config.yaml
n_layer: 8
d_model: 128
n_head: 4
n_kv_head: 4
head_dim: 32
d_mlp: 320
vocab_size: 1024
activation: "swiglu"
norm: "rmsnorm"
norm_place: "pre"
norm_eps: 1e-07
positions: "rope"
rope_base: 1020.0
rope_fraction: 0.5
qk_norm: true
attn_scale: 0.213
bias: "none"
tie_embeddings: false
parallel_block: false
extras: ["local attention windows", "attention sinks", "value embeddings", "hashed n-gram embeddings", "a smear gate", "an embedding shortcut", "learned residual scales", "capped logits"]
init: "normal"
init_std_qkv: 0.0442
init_std_o: 0.0
init_std_up: 0.0442
init_std_down: 0.0
optimizer: "adamw"
lr: 0.00264
beta1: 0.9
beta2: 0.98
weight_decay: 0.044
lr_head: 0.00658
warmup_steps: 204
schedule: "wsd"
decay_fraction: 0.747
decay_shape: "sqrt"
final_lr_fraction: 0.05
batch_tokens: [8192, 16384, 24576]
seq_len: 512
doc_mask: true
train_tokens: 120200000
steps: 7626
dataset: "wikipedia_en"
Each number is 500 + 25 x the weight over its row's rms, rounded and kept within 0 to 999. Layers, rows and columns count from 0. Numbers have three digits each. The size before them is the row's rms in percent of the matrix's.

# layer 4 MLP up, 320x128, rms 0.179, rows 26-134, columns 0-127
097:511479461480478477504506516526530515523492511500576446526533483496478471508495485519529474493507505465508491503529507549467445436515481484508535509456500548487511502496474518505502522501528493493507498502456471512527484475548503486484513527488544504454534471507512487493477525476466489496535526541478474513500540453533498506501506482469480503473531485517453492518510506463525522501516
108:531493515515489548489484489491506522511503512516492463470480499509476462494517477539505503516472556580556496475491501557479510472520488478461477502486502446534454482545544549459469494490521483476472500514458483509485491526478528499461532490507476516508492487498477486485502526499495505536541490533470522463500461520497537522510485495465515514513531502482494531480502511494534508486505
106:488517494500499506454529527465489490495509479473484531480501497517500520551473506490533531494458468507465532459502488499509472496560485540518454514518484505507495504531499493515489463501522515494492456487488478510490479537502505495456443447534500443457448508509546535500447526521489494517472501452489530507479513522504507504522460524486503494503459524499545515499519528502506508516462
107:536449489511486554504480464498491450513473500517449468466568498500523516475516509468466477518502506509507512525490523492541505530508483526470472495526491532479465498507474491503525505481526480518474535526519506487509516483518509489483508535490582475505528531502491522510536480527468478523442520485501508466505455464502492524518471542527511482477501492502521516504470517468537501524478
105:530470465491525471503519484459477492497536488502495503505471492517471513509501463479493534513515516483504485523525529475553431520505480512545494486509524507497484534496516463475478474481425493496521511466497547491469519525450523502473493498508522491543494511484542512527500470501477495500541469461493501528504513512526503469526504447504473533547498562514506459493499484484532527501484
101:497500526483471523494472505483456470565482480485469466478471535472483479526568504508544481500570507521498512492496501472488497485507525502522549496515509453509467442550464532507539504521518501532507494544490498509491482472524476511529476492489522552539532522489481501482486489521536506509492489494513500497480491504482480470494485453527483528515517461500477474458518511523476480503498
110:504501509457481486468501498452525484523521496504501500494553459489465482535504529539501514505558499528506545546476449469509507470496468513490547545507490507507459476487487485489495502509508459540483464497501513469506502475499469505483427466469514497531465507481535546487500489509534518505515475471457520461509487490509492491493485479511523502510479444533515498498499493509519494540542
098:452496497541485507481504470529480511491485528507484494490498474504530518469488503519482474461511546485521478517484489503517568475461471497496492523519515450515506529459499485480472466486490463541528518510492492541521450494505528493502509522480480493486528513465482552476492486508490541514509498558520524486524511479513510504526521500536529457503475544476530460518518451507491439535495
094:517473522464513503518491494512530522508496510498534480509513483477517524548475492471507530437490485497486466542533546507489518461475513466522488513499470511497510496540527493566475531498486482487533536507524524491528513476495507472514521510473494500485467410506523495440492523488504498482496526517506530507564454479471527533550507499508496484497509458488508518519523526486515497506492
103:524493483486510483495522508521492526494520523479503474582488481537549481527525489505505487557492512505496489484553487500493473437486530553507485477481528513436496488488489522524523450446507506495513499507519485527489490511480518507494475502472491531497520476489475515463532512467473506478488522515458481534528514527486519453468506552507557487461464503509498478500513511507482479505494
114:516471521452506490507488494464492469499508510444482472484504517508488489491469527529488491482472477526491490470475491506462496495526461531514493515517495453519470527505531511512469487505469483490565499488472491467506525489485470483453458497506502544471459461463506457488478449510490500448475539439479523492483530517481526483518501501501496523526519529513553501491493482515451475518520
094:522413494496503518521549508524485487511560475514525492517490526486487526522516494514500474468515496520499507518483514501493485429575508542497500489501428473504487529499481487582517498507520485519534504499496503491476484525475499469503547499468513497497504498520496482507517517493494471506484446444515486511501483513498528517502466488512533472542504537498526463509504516485498493493498
103:501529534474489501501508486490542509469479520534512487500499489453514467448524506487509529487494543522525499535482465540466523464531503509460538474573512499498516482479488491509485494499472453444469478502485493556502503493503485535486465511520507472506536505494504470475535460493493522509503486537509479528553508495479478482479515496519495478480534482531513508466480494465502461467550
088:513466529459517525550488501452488528540481500511470478481462505508515503508521512488504461527529517569507545491494481480497500485502467502473513489518471502460487540506479483563479505536471493456507482485463536478438487487494511481540497467467519494484524480523507549462515455489506510484470458459498504493478511462529477510504476468473500502520524527506530492484491515477492493523505
106:532435534532455474517532492519482513560479548507505473491442496467508514556532518487482514477492511495501479518519529510490484511489510503498517505474500516520521474533476457503550487508517454501494484510550449465524476477526483494502516497512509517484478530547513512516492514479456491502476519541568464505489485506518514495495464520464514484500522471500518466486516494514504481510463
108:527478485522492484512524516495516514559493492532477500482457541479466544505532510490500530453512555507516511503507480499530521522499487510455501463488474486475490545520458498513552520526522495480499497490505477569464496491520537517500498495487516489504525499484444540536503503519480552505482476510521494476499523476484502492497500523498502458491553448519455516536484506529549482498501
095:528486499521528510528493515471518506451502529437459532506497482540490504505426533501550506480518504489472502503506497463541486489542526501543465508497515495456517465491516521491523432483473486517511505502497527508464496522502493492482489490516491457481486479475494514509516477477477483517496473502504512519448491495488492511507528518508501447523531489472538471500577508541498521502537
103:517502484493488507502499497491546529497487468499517540494472465465478537483506497467520490530526473510496480551478515440519469536511507447487499492480521523483528480479508483521527513528556450517430506497491524487531512511512478524503521505494519452458498533512520483487494543508552499534482475485501502535473483501469470494493489522466430525474466511492478483520478520484492482504488
103:499484506505467542488481503511494464494532538519525484504472509526516524494539511481507472511469491455515497496495479492523498553470476466484505511544470529465484519480510478531509499492481512450528486508517489485486468506494461468479503496506479560532433492526464510486517474487444470485497471511473498488488475488463497524523516475518502505494501533422476504465484534489489518468554
095:519470515497500553497485491492477472491482494490529489456559546526495494454526491524495526480474496509498508477455530506507459510549480547493509459516466476513504502563496484500494465526489481524529503515532495519511535482479484454434494492494498477484497486504539516501481517531478436484476499486491486489478490534528501535544483480515508480534554541506528485492518494521478499486493
085:514495495507445504490516526520495467527470495497490532514468462460522465506537490484463558480510471546457545490501469468501520509467511498506500522485493490500490533523466470471493483495514541459476445504566521475488503483458489519512473490526478517493509545504536481504528463507494511495485462518498539535517511525491504514498493506493487482496541454479502500475515485486515460490439
107:469519521538478478482508458491496466483475483496506520501451539523509503521531519446507515539507473518500498482528472485505500497491506478503509528508539498443503470460503518532517472494515497510476548498510483518501469517517527478505518504520517477537451500468520472516479496487520500479531485498471487463470463495489525502493611490543458474497518486500473509522509449482470484498503
111:468528472486503470524474465511476533471496512509507464510455501510524496482489504568540502494480493507506468493510515501516524509508500515501509500447507476478545485513500513485510510536486457514534499559473494520463516474438491484502519536541467566461526490508514462488506450481509520525521504499492454498529496490535520534502507481520527541468550478490485525497485492488520529472507
111:483529501478468512461479512490503475517445487449472466489503491521516474489519502498556466528503466525507512512537550527453503507502473473521472542497491495535521497541508500480523464507477488515489531511521461501552512545493485521524553447536511535504490501499465510522493484493477498526465520514464485471470481489468495474492477479503530492510478556514484534476518487522518481465502
103:455537483478443537530513511485497489528535491522493549491525528476464518471514544489514492482468476478482456432470493512484483456540499494490520538538513477473515486475537510552507507495499496466474476490484504505524486523501468475465510460497487461491495495556481483530456499505509480480488507463507463499524519547496465459499533474486496518476493521494489481510510511512487481494530
099:480516469499520467471450485523540499477540488509473468460488478495473466498474499514455535482526490523537494502513480499513490502478514510529522542502462509502492513477543506492463531491519521503508493479437502431541458491458499511524467515485466490516485505458506487493564507492495522504496552479493514508532524545500493470514514491547488525520518511491473466553505507497495520523508
094:512488494492474511490520473523464549489524482524497519475496518488510511523506506536465487493457467494487472467483482492438485494510459496540480490548525495503501456492535498499452502541508507495452539503514504521502481450462493478503500530512530465455431518497531483508497507455497485526548512523514534499482548469490530552524499518466526538479511497492516498467479492497502488501482
096:493536549484484514545501470480464516488506481508493504511548491521504528487536497497526509484469509476423504506526535511497468496484499520471496555499504490525505475455526501520519494476495564514524532521514513528498495514512501511524444465478489489499462450513454468536513512488500501546511501477518527500470491524498499466522482494485501506486531500438548491490466508438513495488496
101:493488492517483460443487487487474488487513474462457518526540502520503505510514517555518514504457497488505469500475502497484517529513512510533475512530497467520475507492475513515488521491486510501500449483474481476397526495546480510488490523521447521540502528495474480533476485479470458497515535526495501490515471523527497461481481495472518504546499497433520492521497489499500537478487
098:520456464521473474495502509504516490502518541476508488493508490530573490540455460530486535542480542515522542503495465527466497538521475479501500496538557513491488491533519492514509534513509508503487499526449486480500470490518486496525507535502483497480545534482544499500521495479506510475439480474479489514492500499509533487511463472495496502511479455523517466561529505527531520512509
096:453511543523468487484525524527483520516525469454508464534516469470488489511482518486529509477506522478541503492530489521467499498484477493475521486438486469466512495505493508474522467475541553472486459540486497478514493511447531495528516552493472480484509501507477512469485485488527539501493514490521503511507481457464463518450508476484479518513542487479493526508499472501518540476448
106:548531484506490501516501501469505556486461504526514463480491479529520492452473508500556567480493494510513499510534488492506481505442484488502492487496491494494470510490517507535511515482541491490506556503501495488482462516497483547514502516438526493454505472558542498531530514503501478473504525512514540498507503504498479502545483541477463501513551480509531520459500520515535525485471
103:521536505480531476500498505448494543499481518522486508482481471488468486476477455501523491474487475518509501473450528506476460496470497498476512553517474464493506522485477502444504525473504516474489468517493433507517528498489459549492506493536547490458505490495454507475480478432499530519509529507529508476474469494497489522533495466501525465487487514488517481499498472450497477471479
086:496486508494510508530514463502501481469517520503469483497470551505525507505455498475499510493527514448505469479536494467474495467490474498558521490508522518539532482482528478554513508519476493533532538490418489473484480505493493452486494516496501496485512491465548496515508496567526504487508548490517529471538531493510544489508507541477536480477525503463519488496501454494498492520498
093:527486535485479462546513489534447458519516513513501526500491516476481468507551496489528480492483524527512500511495531508511460491484459498498518516481490475527481539526490490510516487477515482515517493505528504472503520509498521430498487489440480499494457474505554492513485504525476467498485482477502557513450484504510502495538515477466489506505456522509555457498446527455537489520505
107:537539492512532527523478503457529493462471539499464512515470480530521510495510490536511473540480479475515518472477506515503461515469514502474507465512488502495509459458479463466514475530524500505516486535454484471512499466471495536511529475477511531436495485532474489479461495490506491538497483476525485498499530481461520517493489476450485529463494521528525503490505441452502541491505
100:464513478534527502508514497459469460510491506479496503500483471483504478453458548528502480472439458480463509466477504506472503493524528507489546483500524486512492492428495505500473472478496539495499485461515468507505501460482521498480483525515475509510509456471550496539479526488548501511503443494487540525539495506493463454453496522501481522514473504499500520489499498520467510532483
115:494468434477495529498504493566518515482515534510479481512521494457491518524503464546502515524496507485476508487489529489457519491507464531501524484441485494484522536473540508508485546525475508495510532480514450431486517460500536496478490489501507445528521492513510477463550477505497482544530531475526531501524496500508474511512453531503535497485540505492501485512480505495503511517520
097:518496478510519527508520462471494500508484499476507481520508535517516518533504491509470481556505534521545442481460513504514530520515503509487501465528458428540464486488550483497541502492511504506516515495486516532462533495537507497486501478462498474524429467483515497510507499507557451478480528516476498509455501500484527461521465465482493508459479510484511491504488495461483503518507
094:462488467521508543499489512490498520474497452496529478472462512519507504470471508484478530538552547473487527514536465485523516494519472533485497517471472516512516533527557511476476449515491506457513516484514494540495506487488516482534533476560542511508505506513488518547455499508504470455505505476461493488516476538521509480469525445511519518528501476472514468503516503523474485497507
110:473511501480443508501559482481493490493488470471484528512466500472480525521496466515506497515521437525551462486519486493498540467528521466530539493500499484464521465522457474481514535515492480470503457525485479536481475463512531473496474493446474465468464499507485510492527442524514531453530499487530476496493504486517473522500498490519509492515495507512463489518512530488479500517542
095:540497534441514503522459483485498510514499499475514485523541499467523494470504504508487535505459497470487464535515505483552497509498460517538441519467536491508495506490469486489501554503473537551467492483451508521487510474521526513488532497520496527549484522478554511526492504489499527513519473520512482457536481505491544510528517463497519498501554468478513519511511513526512538490512
103:482511476454453518491536517509497506501481479511527450504526492509473540479516547504519533523501464490519522524462512503508525484495522520471573483489492549501482470499511467476502478510514524543558475492453507518429522478479462510490532484500502470490521544526498491461481486467520487492506511477453492536489496527483480477485472520531532488512521486453481497521498521517496481508486
100:513481461513458524495497532507495448495492528513496522486491518474525473504496527526513518501482546463533494484499525510501519566505530494492497511481518521483511474480475507469500518510562472502448514503446455539498474517522466490490531453506494484490507533579508489537500527452518551507527509502529481497487491517523508474480529504488523526502476502500488504456488526503544489465522
102:527484509467533449488492496523490513521487487503501470459504509513515533502496517528498497509502515477480488490501554454480467485534490488535480481459480508459492471507543551535449488469476435472478545511445483513502490497549483493513481517496507508493521507559470450471520482496512510483565491510505499534527521473483492506529502518515464499522500502482503511550497488464519521500494
106:499497515511519489524543511539515501468501537510506534502492498492554513468503457473434500496486508494495514506537495552487477473446494511495497508503507527491538509509520471546523513540536510526475491484461517474486518513480499520524512505515529526494524504533473515489523503490535506540511501510547479522521466492497508466520529526528539477478515553553464538481457475531487509503552
098:508474491474554517512549472510482512464529458493502537524532529488483444486439481523520516512497470500531494473433462537511484511535458529519475500511506482483468502530528471493505489486471507504476521497472478487477514502496492479485504457523464511509481490485502477460485510513477511524514523509529519479509490493511501508548553490480532460503494500478528455476565482465502516512491
102:506432488542518488497498483502537510503428542500538505507429483531521499512490485533477520517476479546520471473495502507505492493501486539499454470522517534509564449475527473513470479552480528511485494492488511545474497542477490483508503504559518522500482521540534491508479501484482524471518499491516500496510539509527519506517516449500509496494502499507490497520518518509534480528500
103:516550526504515492530479469481501510539482484512490503476496566459497520537505494485544471503546483520483509528509530511522519517502513497503508487523483538521550481506472507532537494528506501511488498557507495482514523480469501573503460495487543446474481487468530507488515484529474549506534468505495495529498460494510507542499486513506517455520502505544497459512512538501487474523538
103:484485523473506491451455492492479533524476493532520537468463508528490461527500521527499452496495544491489467503465509490498486504507508529533499514451505487456502481467532499442514540501516507512508513520502513483551521531502483488471544460508484496497489480479442538493488494488501457522520485491487480468474545507502520481515526501505445531515467539474513477507508458527481454492482
104:494517489507494562474494469497501538467474522466493501516508529531520493515480449472477515470485531503495475480527526491545521484507487509461485503511468500481509502451502496459502493549521453478532449492488505510522486518493490467477478514474499466494493542489558536534500534488515559478478512486505527479469509452492460526541496510484484516499515524465488480487493529498520530489553
095:467477535499527462476512501533491525500493521559493546521494449524520516496518519487507508526516532535468474539515535501495519507481500525488498496525475504507477516497478491469551464571534473488519515509496520472474495467492467480535478546525453502473522529472461494534536488504537515500516530489526478514490481495502493469480504479494506488476535440500511493496441454495513507493488
104:540522485454528495468506493468472501494527481506464556497506497501481497489462512470479517487485520531489490503526512505457453490515499476495437544478515538473476480468518486528492503492479496506493443499492504475494484538475488496484521542516489496434516517536476506509516486487497501509459479482511503509502533517517530470499544551443501483472493445498510519478490441489518493511456
105:502514506497514504486485505536462509509519522509484534490488553511475480509501525481496555481520495489490486503547493491475490510524515452483508529496504526501478500495457490466541528517552458493522480516522494463512503507457486507535512487537483541468499496514497478501516440475444495433472553529504484499525519508545467491464525512495492497469499522527470480497509494445538518459497
100:488490484510477520448522518511482511505507504535505508480527476512540518559509503482489501516468495523465535538468565523505481499507470495496471545514516507533483471511494499496506506514516515510497529498454488497498481523507456476519520485504469498509490454485488490546497501524557550488517492512450569499511502519516495526502524526460563511511435501530494505485486533468507491512457
098:541546501496550519493531507487496470467500459460523514530480506492507457537471484448458520493504475512485500511489537493480466495480509491501540493507482529516532483459500495515483488518516549509471496537484500520503489500548465495533525474432498486551523517486489458463462526484491499528503484495519476533473483479444548491494524494494466493500523490497518502480476507505502446522513
110:483493499526483499559502552506517501484523513572516494483515513502497498498467497517482499505542469509559499480527524531489558528498510499465503445495458487523511524527477506518512499544464502461536471513460527530498463536515496508505497491480482544491488523448502460502482487488479482495503500550490452508475476483501458507511477471517497548490497471518504531518499521494512486489453
099:476500516543483474484451504489466494479532482489488456473543485499503494490532506555486477497433482523467478522422535511465488535523480522481492543519506464539507488515500508441442475534473517512494500467507491493521478528473516509495492503497481547497506514467541504493476525519503513487479489543444504475518504504505513520516492548466503530508509497471491490512476502509494504519500
094:492450514537498498489488467555546512493514457519543479493478497493515501548476559550493497507469510516470503501511483474482546479506512529498501447504514473465535509501468510502471503494482482483524507490518499468479531461511509519473487536504487518519516510534484537456491503478493504500528503484496504525478507466472575504500470514530520479500491488524510519488502482571440518498478
103:466537491499457542488497497500457500491492491497483493502505459525547477515495465511486480512510543498510521490506453493525486527504481517479471520506473488536476495500555503448504487513472489496562499510466496479520509446522474487507490538520441502513454467485498475508501510508514498521497492444487533464490480448449513482504482514501454511465530532500554485492476467506481492518470
103:487506483506513516496515519436492482492507502490511489481532476505506514480489447482500527494520497562557545471503509526463489476483480506478492491537493543523537505537508525542435489480476556461485511526491473498444486508486502520481529501507521465468534533473488501496473515507473525526496488500502488514512521510533460538512535497463521495515480525541499477510508499491491431484494
103:492489501464516539539526516507497530561475524510468505492474506495515538538503499500515476536488500502485527514528478480511511492539488496450489474458509475458479487452477499495518494517473531501494500488447553508522480493545492527461509493511515517530465486494498475500516518463523483485506464517481488496473536526471490476500462491549513511457467484532490496497472534445523537464543
097:465483494523513507492477524513511498487549554525494489533513431488485538489462475503479537522509515475492506525457516512499479493509497552483481497491482502544488482536497516513441504500489485493539511471523482504464516480544503473490522506470512527507516498463584518533509485528566503457502494530533499539519508507523536481502508494526495521474474501513512503509516554523494477496483
094:526510484488505496527500491515526495517505548505516512509495505490480511449487526500498509524492546510505531491510523509546508515473567519475492477490452514489503487489483493516515522490500543536525517477494487467496509550518497472519520500509516450553491475536531475504511437461466465517538498523465499461519504487462489503484555498464469533526519493508454471487471460456494502474474
086:481522496483489502477489480469504465504482514534520522488484483449494507492503468477551489481531473507494520530526516498560457505540500502490501502521450511518505519472480500567530484487480506473536541499480527512506521522543536502498456473519527531493459483488483500513485495518544508535498493441489520492512484516483481466516480505532499531491524511513506515465441491463518514551550
101:523521518536496491513492505487493505486473493515488502459523535525470519529523523524464484469483523512512517494505480539450529528421518465440548474496503509481508504500492523491552515566480481513482530505497514494510479498519502532499487519487516531530459468490519496468488482525523496552517484489474526505534514476458535490527524519521512490485486488537493517473502481525518496569480
099:501499509465490494494482491543513498507513524507475552501500514512483435496568503510488482498497472497495501534482491508480550528487468472466503499467526529536469436458523499515491534503542546514438518498467528506469502462468532473503529490510493482499495476512516469535469515483494542504465497511522515501490491489456523493523531537559479510487521488517466485515502507484539500483502
114:511527535486524487504508470522502516479503492486496471525464483526460512484498469507505474490449468467501548499538498522494490523481542516473491531509542509467510482482463529481455518464492450444487464543519520497483526504532480475497519520484507539468492533518495516467489487474513457529514476479541533481511514470499486485511504525485552437508473493490508499481491475453512515458492
096:536518535481526490508491517444501480518494528479473457483504496511523504499500468492531514475476551477507506479523520469553493502484524497529448436524511466455465482512499490490501461491518502483499517513509549521496518503496484533464468469521494530457501459484492538522521514480473506565556507506492506509521471504499484509525534443487513543493503531490494496516486515488490496449498
100:517474523546492509532506479498502504547488469505503503524507474498474500532518519487461522499524475495498471470475538494478496511526529489492502541522510490512573486492511511481483539567511520520443515494471541526537512534480529452473506493498483478535458497507485510528514534484546511529472501544560527499526489493521522480488533504493486495487510491507506547516478505554532523484517
091:491491469498488476502477495481506497505510532497517449461474495491493496498490517529462525498510492499491526522498483494498489535502469542540496551497509531464471475513497503520453555490505541534479462489505474488475531483469538514491518512502535484487502480530514523476465500486488504478479480493549464533529516504529446489489506568515497504467569490518444511485498493510493503492431
112:471473458517471520505507486485466495511486495515489511489511510502446495462460514511461512502519537525470502481483536466512515499492489516460521521482467461505497454465495439442496474487471469500536525466519472500526496512488493470471504485483517530508499525473496507529474470514531464488509500477486538502490469486499453468524437475475481494541554546484503517492516514478457506489486
103:488498520476496509473500508475479544488508482512512503479480516471500509486476494484537528461495493511491503523531497479503436503473444497522531541518498489475509509508469524526523491487504483488487465531550543518518470520490487513512461487521496472528458532555479490486554542503540501521500493486487487491546466496546511512418519521489490491505493521578490496487490509474505501535492
106:466528478526483497474531487516497514440441479469488511531482498496526498448476500502509481468518525484533499506548514505477511442502533500502469485546545469512495541476526462480482480527519538497511522497484478486533483536501516471527516510508479482515436492466489488520511513460480482519486544533492507526523479486512527505488482537516511499503463513514474531525437522509500508528515
098:515508499516514509499536544519515500534507543512507509483500480492511511482493493492510460495544492488500482485534442537526503459485506515504515507462501540481516512485487508546508489491495438494473472509473478457496480483490550531533522496490509509494522482526496432517521505475544503511500503436489456514481525532507481471459471506528529515486516479516469554502548540527489509487546
095:490495509473490524503470488480498507502486523509519470499537443481492505462481505530512521487462555483504539497481497502519517558467503538523476512498497498542540537517500486523472504481444503480483519523574558497530538523499508488479515522508527514473507466487537500476484464505480473533498488522459475503495472484475500514527512468478485495505482481525543518500535488524443500535473
087:460514479503489490490463532541543523493478495516523484500501471525448468482521520512477466473506515501495445495480489501500523499472523449506549489479498541481505500510483494538529505516505499484500503524489507464511482483492492533545542519491502526489554508530504508530505501457502481523515506549484492484472518521529477530431502524503531546501511490512475516491499577532477544469506
112:474496476528455481482549529514488489475525478427482493496529513486471523545519522488461499508495521483503512507525513472434472471518490461549528485471502473515482500510491505499525529492545511519483512480501471454521526495470501444565495499523536518515534532536468496477531489510481504509476525503497469519521468497498496520474467500503502476511478474525497507480546514531534511525513
102:494492524542475515516487469478487488458513476502467488530482492537542501472534512470521486455507529491482482458495511497519494492511548510509511471473546539486488481528532474529493514484511494527527502510469467532445461504452483505528485522495530497575460489516469523502505505491517521521502496473486520535521522498538458512513459542504483501504497557505460494544497493516481487503469
099:479508515479496508486523513529512547562480507492485478516492506528538541492485480494478471465513511485506495533500474498523544464531517563464495510503475483520493499493500509542516461514529492480519495479520530542490524539500488485532531510475523505488522483458492491464469509481513427533522528510487543507498516507481487519546490427504480463517489511525472469507537469494467497516502
090:482540493507485511504504534505533526528476515514513469495494468483475508492515529521501482480516480500519508538553479479507530471506486532499468496520540519514532480482473479487463489483490538487446480519490486493498498504482487511549535544534512475535480530553504537520507557468529555559503505476492492516529523531518500504521435545517492484492482474495481474503552499502506469489496
099:504538534512463491523497512494487446556507495499526492482461475478453484545468487537464502467528475489470540473485529532444497540464441483531497478504567506505503505506489498478496547517502508432508501471466494525504535537517479494506474492503523503484499513488541489483482484508490519520471509526508527511483532485494521480488442487494507475495518485528478495483475503526486492486486
096:470516461511524518478504517490501508490536503493470481524476460497550522473518503527525493466498495501521518455558495493504441514492446519528490503513494490494519472465522497517488427524508483504517500522536528508498434517485496487484531512487513483525527492515523518493495554521507448477483521481487505466514476500492482468467471470489505527516507537435478492470485486497489544457511
098:505521499526512468472500519513529540510468465514491488472478498509490518538511488466486516539513493473507426526539501528506479516503505487538515511510538531530507456463460504516466530477524496488540491501480523497479491491554513518524524507508481458482539559525438457525521494483503505551503503484504479522495511498522540527524494523517482487517483499499460490504509493516462526497438
093:482510500492494517506509501521531494479523486495517470551508505525470475488476505484491516480505502537498456512498509494500470517504486490506507474499497491471482427475474466521577525471502547500503454441431476498483569511514495493491496508513471509518439529501469511520505502478501480474451529494432478483497473530472490513466495475483492493517524516499512499514484492480526504476536
099:470490522441504506490488518475485532524488476511501509515507538503511505529530482470474497523554475479483481497485514525500477524480506496503526498516410507514518507536502457512489495525489491472524490508520495498502469508505473509477510480567512510540472518511503464528499423466470470486512441522488510501488555471500516467475505519487491512481520458464477499532545508500512489499540
103:520537518465513465499489516506498491452505477450466507514501521496499486508467475484528479493519473490495521581484491538464463526496539504532557507518460495531489523489490517447485494489471504537526498511492504495487515474478527539506530493496483523496514428493500477444446474494493519486518472494539471528466528475480494512493524501544521492483528486515486505510453515497498512518483
095:494505479488504442503523505487544475495545464506496508548520512466489525501486474495492469519471471461514491495466491473538525518519539505531535515478494513457473507491483481481503527529483506499462480543540514465469482480519515537463491540495502496507482550504485538535509489503554495534507510508527477514495519509482535477457494529463479530504515438491476479471541482536486509470511
090:506518516469501502508490497505496502516480446529542516496501489474492447491490499535468503487529491509540519471517478468452510521530492463505490500492555547503504478532552472535477499527523526482475501536491506491479508511462471503480507528461467497522508462531509500493477540510473503492494525507525574519525503512500508491529513488502480534490532452499496504502537411477500502515528
091:502477455475515476524511506503541511446515489530528502481488499472471504521517441509484485506513499508529487541507472515522446472514490509525545552523536500528494545501456507493520468503488488504521516529484530496545483496500513520491519520547515528462495465495522489485465503546490540489505514555500504466472514483543483506490463510514542440490496448488507496494511531503488507493537
105:473532508569516475467523504511514526446519485496517484521519503524487492479453536510455498523488534494502482517484475468497492470524511513512492481532530509442482510513499486487487445500515522527483488502454526509535479517460484527495543497491507539495502516518468477502517491474521493521539514528459489520481481490531509470511503453436515470494495507484497479529520516472428534477487
100:497458458558493503510502502522473547539518511501482516515479498486492488506545509503479484435528485510535535517536455511514486557479469529514488439503517517446520456485519491498477510478503489499474482482487542516522495498524526521524534531527536512524501500496550499517523514503506441527459489475473479503515510505483501538484545517528514504494507521493539500527468495538502517514494
091:489538526464482534524490516486464513532504487500538495479443495494478501493521503523502482484538484509530527517550488475514512510513513531512521552490499484482521524536498529540505532480522493454503486538506452524453500523497472424509505477492494483506466508527472503470519486472519519511493494510519476431502486533483489448468508486469543495499498502478469553475507489497524513467495
097:499482476530525498485502478493528547536529512494458497538517490505452546464493519516514443477529490505481465498516460472515488509511534531481528487518466498477485506529517493487511526497467500540507534477493483468521512474532501517494540497499517562490544513478503511501525485507495501532516509485509504531490450529469479522520472494521575445555481501507543498510464500524498511503483
101:477445459523494517483503500506495486471509524489474528503511471545495497485480531501482508513537496499492484500503506480492551446533477525511467472546499492536520490476528480505507480479520536489494486473489471501500492527513484453504527501565521496449479508529461482549501488509495465469525524543488523511508509490482488517503516506491518476533431525490559524528509513534452480523465
110:514501501494510493475529488505497481497535476520535532519506466556516519488446531522515518511509542523490500530518514557524491473504475490487497497517513528484530519522514518469461513501444496494448471503496474489520464473489484432468543508509489488465495479480469521500484468512436520482457468495515463501544532489516498508490498444489503496530550518485500465512500531494483527485500
096:506482478475518479492453489504538490515516491527497483551453507460539510460475517524501502490518553499551483479456493470524494506486477497500512454519467509557555514526497508479463506528490508552491526464505499485503476471482511520490509526494489499487508482499495497514513548469489465481512523547483450484468510530497537467460491488510509524511478493455481501498482523557478476524479
092:462516506520509493467462504463486501483524512522478508489513487484478519557518495527509525559518527495467511505530514499532480451500481494508550493462480508486509488501507493524442544474497534545504485513512568538524480504468482440535461490472496515533530465483540489500530506497483493475462487477543497479485477524494507491510516466482489508544522504505533465514535504489500467506495
100:485513500514507517525485474502462497483513499451530547498512532507512471511485520483531522496471507485495519462495507467527475464494527461497517504503501497522444522461501515486514491499530437519493443521565504478418514544528478482491496487495474492518507492486510487495515490482487499495524450544447509498443496503463477510509473541500459499489499469504500481527483500518534465504518
104:507556472485496471496457496504486505483507459505483506516491473546488506471477504498543512499482470476528536509516493492510466526506481493529467540486495536458511494418479497516492475502448530526507547518523493521484479505517510516510490459553488485522551498512529513528496551505518499524490513494535475520503496451520452497458496510508534520510486516477475531517452529484503501462511
081:520513498513518513500539464459496517497499456498488523508459488471471508522522492456510519512519507441491504511478538487528530504510544513509543492487504521474474510474482493475519547561465487506497502492464505460458543472468490496525463466499495513544431524508520507548511471516547488470538569490480529508501507503500514480503524496491501502495488461487490478506506501523514513516541
094:502463506519546465514526479488494539484519528497496501453460446543527545524550505498450455495510527513502483500498485512472491502424509506496484490491500479522491466465569517477475489504492474463509466488501519490462495475504493512498527517466481503503467479476543482511531496489515486519497530514470536505467508474498507534519547462484519498493486552480520506492501455479490479509494
097:500541487519504519496495501467531553501486489477515504513515494496516498530518534481480520514527502551532511512524446560495514524470537515497534480525476539501524502502561498505500521484524469478493508536499472481524508517505515484540500461440498470483509485491509490520468542493560509460483517451433493542490471495479498539482492465534514517504519473508479478483474502526493497509480
093:504464514521476476542492504503496580442484506527535485490479510477521532504508488482526457474486480493489491514466480506501488535472533539497515523524518519527515507497556517528470456465478522492493538510523499484519472491503511507481504536505524515561526494521530490470475540485476476502507505520531568514484440508514530455502532508483501514500493515506489551498495503499490476528480
095:487511543544519508475486501516519535527481525455495511507518441538500475477489517519465498474476527487496521522542518482506522458472531505484525542501509508511479534449491449514532494488488520558488470470484515461475536513541504493493509537497477510512478513503535531472577511475507491507512484518460526477495472498514454490509488494513471553499504490506479480490502520510528483477538
098:528518443504502529499511517477474509508443473474454504486504481508526466519549519526527471515497481526529501494495488539480429537532479497520475468500474491501519499528482516539534514477491538496519477522501503519499497501483515524508509503516485521495504514498531499414493569525501438517493535488478496511513462496516547506481495513525481499472545499494521466481494496498467493510475
101:516498524523485471522487487489495470547530474492545479469497505511501505455486508514460518472501525521465491479481519488479530468489520526507538467528559492527513461478517488466506529474498509507463496494503462502463497498476519512504522497473517499453524532500498520529434469516537532476531510503524461535499469483511470466544503476481454481506525512460480516557487540501489533505500
111:490521490543510554475476487481461498487542514526479516505522537486519506462492518515539497529487525509555485480485526489525510489479491489473486483542508471527456438490503511526481512518477506488494473480485442524483480552508469508489451485507481501516452465468502529509487507518495512488491546483483513494522441528501514538511518495516516510493500511471520434499505529461492486512551
106:502482504510486526557550472485481540487503504513510513517463500496540462512504462509500489554498533543518487498490495502530474539501528489515509507476528511549474488548504488509533503484476468483478510466473506482582467500531482481522509499515534484489514488503503451514499522509476506515575473519456500480510492483511509472536459464489471536485457513504512511521485525470511497516518